config.yaml
n_head: 12
d_mlp: 1536
norm_eps: 1e-06
attn_scale: 0.125
init_std_qkv: 0.0232
init_std_o: 0.0289
init_std_down: 0.0333
beta1: 0.95
decay_fraction: 1.0
Each number is 500 + 40 x the weight over the matrix's rms, rounded and kept within 0 to 999. Layers, rows and columns count from 0. Numbers have three digits each.

# up: layer 4 MLP up, 1536x768, rms 0.0333, rows 785-884, columns 192-255
# down: layer 4 MLP down (transposed), 1536x768, rms 0.0333, rows 785-884, columns 192-255
up785:518406361555463494521515483512517491454533510523539537409546526540499552523473496543481506482446565513460490531539529575483531498526510517492470450553456487488492525418551504501462506466518568
down785:534552474542523487442540504514421550541450439509510461535527534468441496536494464563535437506508518495508525481471490496496463470478507494545491449491463528541552508534477472472543507476446503
up786:481463522527513422415585484538415478488403547502525469555502519567563438552461502486574474542467536457506533456467540525486543550435492485503541439551493528462506500483533440487515423431582325
down786:480502489478421467494502446557460537508437489566492570530498520452473479532481516508563507534512451468503538534493432455459479471492510436488533542465516520573482548520479576494500558517464506
up787:528565500427530495409525609475519546460500517534558472474426472487499507503551491533489480464522430560519437489515548565457470535496550512470471504482461501497421488491438456480558539598491538
down787:510521520496542515527522540512448582502466488496515563504532446480500490509536478550451532504558549478471437507505518462487505505551491456490486554493468506564501507475542512429556446478501419
up788:493498507551577468474476558502527481431537494504520484485482512438566535506519478517470548477499537509465456533555504457546593486521523517589519452486518484510522518470474442509494507485421478
down788:447470456476523456580612523530582495529497438583473502494477515531504435528523535499477493476535475490481575477433470485405454433509483522517503545475491481451471452499485521553448473473487517
up789:601527506481583488594436470534514511512590461542475460487544551491464521445531457539528492550531526514465555515510503468613401573511491497523525510452453448479541455549458546567496475546501518
down789:394497530531462461515518473527430532529500518462441418483525507588534556526541561623492563449475496485543608561464423444558469529492494483608444437509484557562445502540461517476498482512504508
up790:519496447514499511529422456488522512514516485522503520556505499570500468458498548488511425479525506471529544481511522476501458483534452510506440490481504556434476469528435498562458559514485500
down790:470530539453566476509564574525539449414479580409517462433517528442479511528508463499531504505493541424468539532493539491526482504469465546498475452512523462516491530503534485499511518518471513
up791:509487432493488534523491489587480531534548477576466516473562455515483521496543500499483532496501535495467417509548498436552514452497540474495434489538489530549533519525508519549572467455497533
down791:545481434492494421533507489489518481458555514443499528526492460507531481510420466439511494477538527490524550454530548470425507456530495533495522458575467531485562510543495513420512519551454435
up792:497493479516539466516485534544494501572590442513536541500571535472532549441448511457466405493506433504392546468503475542476507453484534602565543521524520501473481490501526481549506548496555494
down792:474539465484480422513527481486461442458487548482494438574544432498466513536519537468531565496533520496527514521479494513519510527536472471584458521464542544555500524486439520460499524486478480
up793:539509493570431542492527531509495447462544460504484511510497474521506545495457539474519466529517488551484489460591552491496481458470480467483542520474498469551425523557513451538496456586482450
down793:583460468535459492509431547494515470523482465489568503434510524538436537419452613569474427514502464558503510514588500465533484532557523457493613519510514477507438498533470508473468491469552530
up794:485539481510503477538454511487538519503514455505499525437483465525533527560528526522495434541533503486504439436513536528497524510469468514541475507464468489383514504463496524516519546509548468
down794:528472399484447520501534490537475600513505482518486595527552507491543479419500413547548439491499550518508561466470426506521495557491521546508499577500512507511499434471535525555496537483416541
up795:500562446454588508485476459507546434587427530501541526518518521563520479493481555450443484495369506462578536511540551500479425507525528490412536503524450517544505490471546425530458478515526476
down795:550557519459441452499501521476501436468501464486491507439467537420503531498493551538405473492504554518488499573483437559514441490575505488445432536553481499482538480472517475487513495476512495
up796:501512516579420444495569483504475475473563549413438465463513539527550529484563501442540452527461574438452424485475469465467460514566498487532498485499517515498561522525505540452495513542525510
down796:501461451482483486502546417512573491457495510521491531493519509495556460478480457449504568439574501484508591517493491470533519454520476450501579436452484442479499538491534542459557530515494410
up797:429555514528470454537506498523545470477542491476562539527479491566470558461526526498585471476495512497533496476524567555488415524527540412482516564468490465507502457428497546507526479525491449
down797:587507546498497480437444525491548545427472398549502545510418486488526486518486441486491514509436445482566473576470530550495513565476495452534540444516553467543477584518421495488510474449463472
up798:572543485479506585490544571531450509458466552468511470494523483540526468491551494472516517485536531461559470458487480529518457543494521542516628483557440554530469474495546499466462524492462425
down798:494520578513492540466516545483523426353540495446540537437542488507546600457424491530556500454416490533505503581535557562580380492485536505488424591532516451567488491522424528458484447557468558
up799:500474539449532467461494506507531440513510502554567546511494486526470548515563437478472466491443502501512498470498499450533542558587528484562506532556490508485509482576471394457482541462463516
down799:512509392502451561465471463519564455503470572449526486457488500513471467511497547491509418490482498445478466462513535483516541470479509521526475495517426485452506484513492449483507502510534445
up800:493472501541481523502542436535516524484475512497476502503413487422440516462536521468538569566591535562510465454492545479510498533421507471523478480485505551522498500453426529475527496483524535
down800:456511518512465488448439458531543460485480590469519537479485557481445453494432520503495510549488534494563490519542537493483553440512458512477530501473483531498466492536466561459519494435408495
up801:465512517491510477446549525517498535515592448592517487555517505438476451493535502514464510544559499512530507512531413469540488504509466476471481502476504455512512498519499472493459566479590560
down801:437537532546523494518509522562507494525477487430516496457500558491579447464509545522504489520518548511525555455459520442457571506506477456499505466497478491492525439490568470471515508479519515
up802:579542503506481476495529462486535506470454470524492490527455378525533522477420506464495463522517526483499575431403510473546470434369513467447389497418507493451466451480552575531506445497536519
down802:450525466570499521541464500462496534524490518464475493430507432546561531495467502463503423524517587523551446487517532567503344535408416482450629551385644451506520438565539474470532454470481527
up803:524549506469497477533469519494504546533531540489467502524525571498495475464474530481484433417487504583546453515510452522485534513484479508523530512510503457516490535501515472472528412497525516
down803:484471436595557538490449548482484463421453427539489523535485492516502520547563450505459485514487484457487478404472516491602457483563433480449467508459487541533451433519494539507477505508464503
up804:505500467438480533479428546444496476481453561536478476529442436464462514576592491569500505461488487461469374477516512468496504500412444534493505512420480563526530465492456533484497501482568485
down804:518496510482486491526539488498561505509470439548506527540527491484464548540498539535481465506448476493532424427498535465521535473507493452470445522604433503529533496489444496526391524536405449
up805:476451478443535465543473550473554573438518488516526498502469517571528484558579533484492499477514514468531465523505487476534536528473537535459462529490495485372496445509520400441504542509512572
down805:562462471489482494491479441528592485469434478506545518527467505537484484488558425527471544482531536546528486547482515434572573389481427533477522562552502557403444556520457471448489505521498471
up806:533496489479546510496535447433507526561532543477566502496549468488505444420502519586556533549526484510636515436461572544539462498402448442466597622541490518426594510522527535547447501508434514
down806:446581553485510512478472490503540464426449556456510535509457483468515469412428452472521494526451476481542560488436510554560510545519492512484544458507478542506536532523537495451496525535530512
up807:470508490441599509464567571575420532564466462523610432597548492611557461536545441521502457494510536455415447473489426469441444493511519534476524396463513460455527411509524469453561476433511462
down807:494557568491523549513497491487503463550498483525514531462640461530566503456567493546438509488411457545400517509510498518490491396463483431455457506490550524627491491511469505501516565514471529
up808:542533552443429443511531550512508437575513524516469494447468500499498542457483447503486487564491492501554424531441477480510572542442536546485418462487541500495492432544485523563545506441430474
down808:355453588504517539455432528489445484472485471461417449512464485457449535501517510591509528451485446508557534533475420504485586546522476512460564485495519507519488536520481457471560521547506534
up809:481536490497476505518529495504466564538480391502448532559441486502478540504518539475532450562560438535532498451482488505521515491516477406551505489529547565494455496517480496511434497459535498
down809:419480523492519467489428483520506520526566524467534480508504454475496460506487506517527524497458548486470491494524509498520499495433469552497443522472497508500517493432518515504512483570432504
up810:538575494488520382553429508526440437500419530459493510489449502560474501442515552522510568440572505455536455527420557423524526522468535503566439524561503455537503529533577448453520623544417484
down810:426399572523432625465588463433596592494572442531514469539520499441502444551417450471469442526430443486439507387622450570430525508564464456420529534398512517403493483446440498547473393452593532
up811:522486539544516466444540528479491531450486509488512520546465515540487507556580478500442544548516480489496494548540493539423491546532576516445509489579552546495471476519517526511455477469503506
down811:408507469488483468501457512523520439500482508458558528521566521585538539529470465576551541522535625538509492430515529474539517529557485457536479486562504443525506504515476490438573463539525490
up812:490464484521439583495553540552462501548502509529474520472503488504538521491499442452508456549531500513530502441549518449551510475506462509522482554550447550490515508481527500488511460432552499
down812:454539532497535449421517425490457486472514502531604509534498565463496476539509487534508512516512499527483529518485509546476481493481517499498461471408490443522455564500439468505503546526470477
up813:472500515510469450528587478514464500477463502499493512467543466509543548554567495544429525497528517502549526559420558501502444539498497464477522502561517497485529457457464470515484496427528504
down813:547549455599485507531518478577471459505544527548542455466501500527544475534508517477540468460523539514538488505463525474503477509548440484540564516452469556458434504552475450465573461500473560
up814:518577453521544441510510448562485494520548504513442478529455500479552423473536496490499397469505455512484553529531500478504506616546512504439523427502525498478503476571459468484503505474508438
down814:542520502461505537546503540542537508474486432488506499498579529532449485498526476521513542491472481470479532450395481475484495475487511484566529500443533523501501484527508476517503497509516526
up815:534491523454480461555540517559497501462509422513475468540438545474481542502473551499511534522487469491567492507447460640446496491543516479507523490436535442468470492561479482514482480540546490
down815:440519468537440479462544588437478494496529561504525477485488474475481511543484457587434478537483493450489530561537530503582553467494484490522501476523457518515506491443545525535472553490535485
up816:500532593546507484533411531488482477482464437482501500473355518538600496510423507465505512520491477463446544539496542522468478487512489536477540497499556551494474539493411515508461472470533456
down816:541512473481519552548549407501496519526419502509495531530457473514515513511453520437519556520484487411481480469449439518545538505506482557534544464545550505478515545451444601524588511537500476
up817:530549530488484533520486458542514506544552527477469508397505481493524502576529533532488432485450459482487451450537465437465539426447567425488520483519562505490424522431544519530540438516502497
down817:560436536453507522514543467487468517455463435457499563477509440557499518537504489505476490460568537482534456557542516546513408508502516524451514508432534449518571535580495508422496517486536472
up818:525499507511461564516519594494560533479523511510439546481450469610448549507517533484543502512483545494571509473616470519564446440478502480472528497435521511448499474465448521465498479539514540
down818:468486594491600461519531487458504516478522448398467648449497518453468522553472474522514552506502412491565481499497535476490425458520480462445532491575587440456476481510454571476444510474494521
up819:552515405494479528527458500499485509542457492491496544548513488526503557458508482483500499476434531489540463488543500521444486526503490504501484476532435478445504505529516504479487503484468505
down819:559464523532450484537472482525484539516459559460507510515567552444534491518533529526484509523486507486524535547494423555506538494469442514525533498502503498474470494469499504451442478522527504
up820:585590444419554599538575446473456508548539521549531519553492573538528522495533504454519389397449576583446528420523478426407520470536602497512361450448466489511476409396519568532532542528433468
down820:451375524599614527492560618542440585572527564421457544478425508520507497647575461571551523385488547557497456539544397456462403416381470445438436447538539480401526519584636408543528592490472374
up821:547511536426452503503538537505506467499513484416491484518522464483481477499502445515533526499485479482496517511528475556547521492530482475519464534489458491439454507464543464492533551501487464
down821:459480484533423420534567530426481450565517555444531502427483522486435455520429454510496503564466435516427505482521509494527491497464461538517422476546464515536410461462590496480473529466512514
up822:486472497508458515504555476447560530496471503516513445459487450463528481530442498490548438549490575483525488494454520569585521468454504564443490440502559467481529473503565521531513453541513566
down822:536548516537540572512459527494478533564563474578473456474548520503492537483544461535542542417489519542538519504528511544410446505541497521625511426466452515542472505505449551528478467425483480
up823:530454495533484525387574477510519579556506479467483492424463472448558531520524439527457501501456500480464495520499438459530469406551544606449505419524504553522443495509504403573505447448494470
down823:525477512418569539436416494467564531502505497507430501439483510493474493466496496483475501494558481551541446507526536522457559484550506497459517498464490459374481491448499547462489458600473573
up824:582519519499424501448526531493484428514457493478471443465448491504498523470488456531485487508433478447485547426481526480517451554531522453431525519538464472534426478532530472485482482544593455
down824:544481510497469530502410531520485461463558559489484486495507482530441535474447545527513492440524490579490525520470526535526462467540541439543495505501532490450528525508527500451449496577508524
up825:518514473530444542426458439546527453451410544481468488469470427529484496503494443539547527451500529403558521496531512471486434531510499419460542526448444444566524517484530581527521536486445433
down825:507490524517516498530606481531500430502483563481458507544496553486508519453488529500545502511532454484498434396512446480568563480493503536487555491437420519484469471527408575435488511527525474
up826:482530477559416396488422484435488512585469530507472464504469572529576515509495503476469575498545503565500460418486515503496484483519478530459479449473508445587478555521466456501479475453509563
down826:497472564446494474477440518439488484539431499464531540451485478466491470473486468509485502458492465469455471452449437518524426552486558459496561562512468474561478482449481507451520530475524527
up827:493541496480509502487528542497465473470514499519507485451457544508508488546604513493450509463435485519468496447476488503507481478535409496505507563466529552499464435519569502539558522551401488
down827:470541536536509547541546507493521473489496460560478512493534486547511415539445535508529508602463468523512475536510550496495542490555431538535502546475510592500530514442513594470435431446518477
up828:548469512486444427528476555467530458499370494527505533520501522549460497527535470512534528501499455567506559411447358520417444562490510539519517457439507429491494618549484469456524467409473524
down828:465569421508521538524433455465490538519586471462518528515515470431528541520564518500491514519478520458478545538533590464523494459426496503481487495550495577487469413487484587512506559551445494
up829:493528521520505484543504553491473502515601549446532486520601529467483516483454526511469549500554498517585486473538497474444542492434492476534479545499473391476464569479440510525559569564494483
down829:482482571549533435468530510461498490420489494499523491530570575525465528542516501489491492437484510554492505569559454560460436506502464472486541522563413442461499516445397494497532464479478515
up830:463479506467459524488487552494478525436460455510550490531528540523485478500482525475521536495433486497512454488575506524451455471551442418482534555466477499439468498496523514466514487541458492
down830:529532493484519437529502535461462472434511585458489500597501498476528446448473432532495531571561409570466526515488475489475504474532560529463533551474526487481505539470518462501549515532519496
up831:507492443610515483535509559501532517498459542483538462496510546539486434507503463516543492549521492434436488488500515521475455414508491454448466451562463560486516423487530598469545474436577493
down831:500506466503453480446526519460471453514523537541524557486469548500521514569533540428548446377526493473500483493490530459498486566502499459458493544456475531462456510516536506541455557452468499
up832:552529478487527508506442538486486477518475470546534491528523456568505494483473530443493486515515485443500517527530505538476516529521508465490479432549512543454493493456570458507537519521493559
down832:484464485533512507488526504490534530472539493534520523499516494503563502509448503536531499510447516495475527466492452513480496546503539447504518530512521505517535482531476503530480491502470494
up833:526465556478547436483479561446598534547512499504472506532484541510443516542477463488476465511516492522495498351485420479476435522576403448435445458495486487432530454502545487519499498456490461
down833:526473442488488491451492457505465482481448434403512492513597457506518510499528523533524562514487427468532506483432559531520473562496543535532417477518459535517527502536532438554467432531439451
up834:550457587456517541478441567436493515506473448579512488547511524467577462522430517537592526548518510514486535467458515484409399453527487474446492526475483473518461520547462444506455429541503564
down834:520508464498517513449494507495511493494439489514533476528472519520541469503476505435507494520495524429530481500490508565487497510550505474519518544510547538436517499478594491483488559498512484
up835:519426520440466501517479476522524572512577560487508462454529533566525509520405476523552536512511509564444568447480528529469410557441527482454513537481546500515512529512503544571579506414521523
down835:482472490480578464519453543530580543514521465424504464471504550513498493428477470448488527468460499460527511507469501506457467527552446434536509427512580525455461573525451437507479549478549531
up836:558480536497494473509449520417485567575526486565534473545528541499455419512528457518498468487506477439440537529534484533500476511486545542443471469550510515501482625484527515518477555492491526
down836:388492527491522492545491567512487470436493521415526521500527508548565528477439454509502491531537537503530523486489578528484494517619458498503510518524543542391393472504500533415526547458494475
up837:546519433489481489477521545378517498605499462527445530424460487447493477492479399548502520464553531417516451447543493475459502478476510450441546464513420501434501490519438507518443514471576484
down837:465490466535492538546492564488483500462499492449508490505572573498461515558506491487482497557537462493473551467525530498484500498489538480493509520512453508511483571510473477521484481511538478
up838:516552499571488563473475550522460506488513532581424507520492486481494481413545465536440434543428532514459525486442408489477538492500507532552454467495480462457406513523473546591488453474439492
down838:482507502589515544554468538463524472467534522490443537474576539490424480505602420476490475551433521444473490442450418535488461540475592507571469611500478556413474483473491454521503464469394488
up839:461486485515511453497481469454522463435393492560426463623522441562522478562488484485505475452448551458579472558501481459539450512519539510448458480506508477601452436535491537497505480482527422
down839:464476483441526501476445509508501502460502462499506482537459513513557551534392491477474440574444526533516486510463438525488492452536554449462473479527534460490502468591485480580584498477446518
up840:535530438519468557505544485465525484547474511537481420490423515423484468506564487459492506428511565532439543492459513517507471539556539468516510520487408538551502451549502480481481468488535489
down840:504433505479511485494527504484547466449551520522495512480458498497517486533483467515510490531576478408465488551471494471517462469517526447565508472479526425470543498498482498544467501489493513
up841:500555460541525514538500559495422509491516520509497501488458510525475513555528504540505488480491551479474481563491584536517564530438494507460449503448511473511553463459458540494560549498511537
down841:486485518508434479454390458485526488520507572534547515470514525477479532519542450534476440444451458499502502479507459518540463502512447494442528507552484585510556505456430513530471512435515502
up842:572489503462497486500502542428551549509506488505514463566550439511491564518436510469543534453573512534502463485461444461470436539537484545520492535450473468483557486550494487520443499511525426
down842:497433516487519496482523466497418504479499513472440522477525600525478507500499507496481558563514527434576478477497591508537504476470524486431538450486485522492536521443560540465503530454468484
up843:525496491468551554512527462459475530444521513539484442520448522507489496539506467500523472459519492492457513505485515535520493555543547434548477525487557462454478490463555586527501553481542500
down843:498501547455482514493457487538535469507517393456463512491543414456457518419489518482500538521527492596484519495432500574465546437527450525502480485527503530477516506430485476447489538523469537
up844:630500484491509528502578520463466440535515537483508487447495500572523479447566484518493469453470502414441497496531463440580445463485521479477508533546439516414534547533447466530522503414477544
down844:518550501526509566502523485527542492475444455515484463442487466497551487532482528545440519524519466446538531535512507486514425446521459464541562552526532491514492479548480461446560541482498450
up845:486490433442510549438498544459529509490526488494542552525437554490518502498512478491512500456482447445451511543539537508528493525426462504477545468539541573496478448499460492515528457509435584
down845:523533525479503476544462480516538470440429487468519485442543449468464526428522587530459526604423457511514522508442495496442484466554561560498409570504517539471528551564491538456418499515513458
up846:413498480475440556524539468564439538526536464506551500503478552478464522443465433415508489475512497478481485494469426467470471511458491532510471476512497393428533497473560479561515518486475466
down846:420496496445477440480493480473537477466486461539506515546529495502478432472556491605436497505497499478546544485417494557516449518433475468505438524455505506538470585520517491543460548494502501
up847:530485524507427504509502544507473504443472510480459490423564497451445491435479494475486454494520477494491406476487538488543404480523464507490492472515473505475450453468444544555480478518452509
down847:528528611524540442434482554493525493556405471424484547490483559414475492494477521477450558497497532490545537452516493496486528520502486493515557486523491455571520499511518454493485513437551490
up848:521489473543485563451497467473411508583456529538462469490443509469438564512398549496485516451426534515527449549481436481475525455454534480476470544584493519447523498575497459550473550375484498
down848:547532412456499432560470525501472584516508486385547482515492444465491445480483469523475408505468506537516471583472595498529493486380551446439451554480538531472466537567458478537480485435477535
up849:499499487584519548493500495566634554455464551507568547509495566520520529505472557518496510541514452558493468491461475554617429497501471509471474455462438431448398510494505435504518555444489535
down849:499405471481482507539483545527498494465428512535487460506502461549482454449458553545465623533542515489432496582535528515453470522585559574577468497495478558525486566457532478518465506494517505
up850:594439497502502523473435517486576479492449467496496529456496496605466503528517468515475527484538528536514487476532598412481477492440511529501508539553476533539519415535537378498473496528493547
down850:482506510389545550522393517497528511514520480445503555474512466506502632492433510513418492446535550530489558541527534512573536480511482439449538506507485504457520493562513515559442504550530555
up851:535410540431461484501515509437518480483485551421575371453506488486440548529536580556513504513470509574509505471478463507543498515430459480486437510552495476481537463452569498532450532619549484
down851:482537449526574441526540481554448486457532558440627455515504539482479440542608511510493421489438517591526505526464528591502441514484585439484543511544490545472450472478591482593537541574481476
up852:566520461558514563482491494549429478452519521535466412506528493460504530511530484456509476468509551449541473475489503507496542520543472471474582443444487509511505534522451474500483427518464525
down852:549479529559511521488485566585461494527512532496536562483570538509586527441518476448600440479468518565487430536553566553468462464489508449477418493440467481537438477477576483540488519498525582
up853:506518549488572492464528570484483653501482501509425509532578538500558481494449550560513529542485455498457494448476473512437533490536486561483568547474517543509447487524424542540447542525500502
down853:545509543483544518513530457477552534533481422507497462526598474513475468513556551508488462552417496466499586457483507474428531515547537540509442521498439447501426507475465453534481451477463454
up854:505515425479502539460522474506441418604552507497584465545581571506539484487482500489535445525441472441482486511469504478516476455415510505484558478556458528522461503473433543472507435411516467
down854:517493488489464541503552484484467437547508490534485531473539557564472499503531538513488506429428430560545508499487512544479503522548500399491506525549464488539489453468589517479471540471574552
up855:545487535533453447613537498519483471490510498512508506510461506513476519526578510474530485476530538458555434482470415525423481493488511523561433495566444458427466542436553452510460531503517565
down855:460519527425500517449511539549519523448385469513485554488500492488462503466501496498596496507489486459546564488519503485538573444515552465463440543518472561542478486463450529426439593477493495
up856:566505463474442533536530556499516425490500563529465557514600467525462512466475536542495472485539525573462527496521489473460502502533481501497544434480486510463436511532492503529508575465437463
down856:501454506479484474522516470549470580509508442480526498453477560471541487536505453469497492455502562488452462468523499546514522497499521498474519482468440544447544476510522406500510486477562528
up857:499457532494508433567545525539563532446544488492416569483490535468507547473496482397486560499450491445541476519454446444526491519518437494497446486592536545534512439446433474510492547489514466
down857:523574520527457512465526451556521543525505489483422578476515446508516550463476542547599492528525493556479513536491419484490548479561519487549483499510606411506485467455520482551469500498415485
up858:550466507518504537504482512532502498608450436472508509484456510497507549507485509553535598487544483488477454543509459459526480402524476439529524460523488475426486567554524553501505506593472560
down858:495535502499500487404502483551499553494467571515537487474438504462491522481506535472492487476455400501499471555516508453488502549564495492453498482556482542527552449495453457470509511478491525
up859:530513512540499523449490565564530469465538522472511437613506474537476448463537480549538405470462523584525525485496575524533538476562503492506550508513488509442471516510524487504501465501498355
down859:466496420502462506590603459419433575519483445619503462486489492514443485539476489492440425505462598507459455467485457495471486490557500567475452417545530479617525492498505482581445531458523486
up860:479576466545461536497468483472414500488488537552476490497453505456546515501525506562491535493449445468487458524562504520522451475491535465488469447463485446509469454506545563479480581469525492
down860:537416470485497476455518444571555487464522466529516474492525489507486541481497507473514469531578551511516499487471491446502535537487522507538507520549512501495498561513501487484527451468431515
up861:530569562490488527468517432513436483492525554521501493459482498506461463490581497508548486478481526492457592496535508431509555502489527471552452544532553479485485502441468528456483468623467455
down861:448502553514425498551522525518438493499478450494480547489523503468531468467506549499437493515510472490460429485475493503523504487547454512540504452537517459516468496497513493500509484548457582
up862:493481551527545501475538433444528499484499465528481482525496488458494462477508484477428516516538511500509481472557486558491536520534505517523574521480451542529522485492502530470491517492486599
down862:548482451479509516529510478464501541436497459486527459497504556478512527553464546557512517440467403467502503509435526493497485472530488507489436493509497502456482552517482541461482480557452497
up863:548561429460475510454507527501466530569414523476489466483457459515507513521542435571426482484475500481475437451513546509547444454528546551500549467519498589499594503447484487537501442553506510
down863:519574478518473459567505532456440487459533516508509487552506551489491507521510464440542497509499453556522486568562526498496472501507533460405493544491465462551490506417490460477512508518474552
up864:520469484500457507474455440483540509514510483470504509478476462569489515478485480481456504512523508487553514537472480506491496515522545450537538450539482443549518472438560455500432486519456520
down864:503452494447479479497507559460451463556490385528522496471541537511506517471466414524536480509462472507476532467463606487495515493447448486546487469485502504477496461452568508538536514453554499
up865:588432506567509524505465551565460463537489521502479474471517470498580541542449458538535551519496536551483531441492516523492446526502478517459548477405427504508564433497443454546492503480538554
down865:496431593539538545524466503543520495515465516509443508487556457513522541437431571468495522545509481548449503470539461467578454514551473466517426456461508558540461497536515497497468486467553519
up866:503454526555479529404488436472491391473485517508579472591487491508486425554548460503503528521545524533520568499490388467513395512407492537503468539483560522604496562514533502480539473500619542
down866:449436475532504519538512569461509507414521435515451514507526473550529500516481435494515493556497477488495528492434464476474498516425448464498531487517541543540484512456493463500478507505557460
up867:555506485558538499483538508490512471455490522513537471520490559493438459440557516507520475501571528557494510484508533508537532557491540563487492551512511489487507462472480493464481506509490451
down867:508424530547463555544516523487519478411471577471471525472455497541520596530549493450452560453544479452519543514479476507507487513510435514502524500525471456511516498491455536599508489466516505
up868:541443380509521557456436512474452455454468532512498520539550513480517588460493484493475559487479536511544504478474463543491515509520462537486463476502466545504497604512529490511529506546573482
down868:549469499541558455463464468456458542418543443540512493440499482495459457569500530535423547486480481501432448484507520505467470485491450463463439454488513541496486486455505469506465515526442568
up869:484542464487490517525559541461491530523465462584499514543439507515417503533520508476454444529460500500529482481505529559503467443531483532399523457543468479476444559464551554494490474514499480
down869:507414499541510511538481452533524526432480479501445511478505522508439511468540452449508541522556497544525463546532446483555530491524432456514530566526508508535472536540494437458548530467481451
up870:492513507464498460504536505528512453477469477566530484416486517526540559503521494463441540470509501425475463473560485497487531494537526598472613574490511514529438497509496506520500502471455508
down870:506477480453466553471431551500504557513516520525490556556429456507468449483529510524593449513488514455529566478489486484483461563517486464532477485561457472493487486545428537465527533477507455
up871:521488542429482492508532444484472571403576402475473506603497483506457524548424444508497519484519514486518530510430459417501506471487417473465419488475530506520459563481467491603461524639513525
down871:470545480571492529498471510526467551578519433485500484575448508502561376518479500534527504529485569495460488500490573463456450450477477513534515556524555488452526497609497496494399515502476469
up872:488569475439489525524478431464527543575482547530564488443516496589496456490478478489508476437477466470582438547490440513543493471525448507490546459454462488486439559486489444537493497470540421
down872:538511507492493591573417467499452463511536465506515536520474524514454489460529524479490520490513429550526464563516568501511456475537510511500467512499522445510457548456428489498479536479464462
up873:492477492489420520517496526466476476472413467477504480487449464487518475469565489518511536463563505426468470577508551534535432478487482514460577479471541446533498440544445491583459524444511509
down873:504541460459549478496501457467489492562467491438524470440498541477522445528582482494442481499493508506515511485516449487431418564480517523568523512505495506554548533484383490507512544485503455
up874:458512466465476521534428499490516493497468463491477505443510553507468498488485553479487572556496494421508525430534482486475514481540641495496464458481566502505548497396460488525502457493565515
down874:465502533475561486454558514534474463415488530488467621489517493495499481520519505456466525500513435571490415529511529512483451494567489460496508500612513519461511435606525486486447536542488507
up875:464456399541519484532537540528434457517514509555459528405555519587500497436508499533523509547430477506585470532503510477474384525485489520530509605520492452491542544478468597536537545511569489
down875:508522483512533509473483498501508554499506439414451505485525459418534500478610511485488467520471505549501516537490524470456462519425585517511522445502455494525508526486485498507537522505488532
up876:537431542510568531483510453586553466498538516503509513439545542582513410522504460491535502541523489428517503572575524522585504490448527471463564477468449460512489567455469431478524506538480440
down876:494483484567482517474421516464464548535518567479552495500502468454501447461485520520622514422545471431535512545516473501527399480473472540532549447521583516481463497554503417491512502464445492
up877:501472489555436501549510483504505487489585490517482472502512450484472515556583520472458506481486471541516592516492453431439530533505459477470494515408514494478463421555571499548473493430512534
down877:494470566484492522407459513477483513486489484497446393525513489447482443519495522514550493494476528525517455519509516486460513482492467516475485501512545452457558546482497494427509487452487433
up878:487453475578497485460469479517508491496526507498547494524446520502514509484564471511580383515415517507476517508517551523544482499515529533502481494497427520451594515434539497501562526454455513
down878:528554529529537536472468475501461513476510500480533434414574447464473430579489529432512504488520480494501480470504513523528548470478524537541523448447452476521498519482552554493592555445544492
up879:523485505458435533544521577545533533459446495537500474460480523479549471412473557546554461434514506490484434461469513477552501554507471498456484463490509484463581446524528510497452492466465490
down879:490543453519559478515564487488498512538506535514551455486501426475541570458515430422453512513529499519551471502472508480519473503478539533534587430487510494550526521417522564533463510540461475
up880:534478503492501548480506513504625444426538483551517485469509474452547487492452452476496482473436448540475512476519505458521507578420486512468529534544490550475443552444565481506530494501576478
down880:459494491533494505472530531472548483478499533551485487517461493453551544532576516555496477451414502504535492416499484480501559457534470521479486525542482432509500429533469502574524533549475480
up881:564532585534458506502444499514459494487460486531493479449540522508504511467513484453491548526518502519448480498474518498513493445482490440485534532502422501505453438536552538485527611487466600
down881:505456462509486527448525558487480450469585528483433534528485544476453503454553520480525499467541462454439549445520532527514506482537532510482482544532592518509505579506458512539481528471488518
up882:541471500534481534496496553524452547440410449487548489531501486490477501512528498426463550590506502503496542514521436485535523495496511454445467572579501482516519478445485475508507543493514544
down882:469486525491471482500465491504469496517507550536499518477518559479487541521510515505468460546487547519505466451434427550535500494467440507518469542493466468569528510493499496475495482478476439
up883:529502487511490452504495477540420552511526474541507476559527528472498460506460488514485467476445493456500473511499447456512492519493500485526480465509576520414476487528499486512573517510502486
down883:509468571439470517514483432490519538499451506424480485471498500498574527512418543518427532501544624481516496447439501464475515428514446521468501497461471533475438574523422481491450540502480429
up884:477506478530467452537531518542531501532557450448478466494479528510514514484461449542463518545471493465497513524491507500508532533538500509481465530518504482511530560529538476471548481472464489
down884:496506492508511482493509466483539528448543513508492527513527476486400535552542481467571499528486526478473473478493466470530555470541552447529449480454484546503459534485451548510487527503522494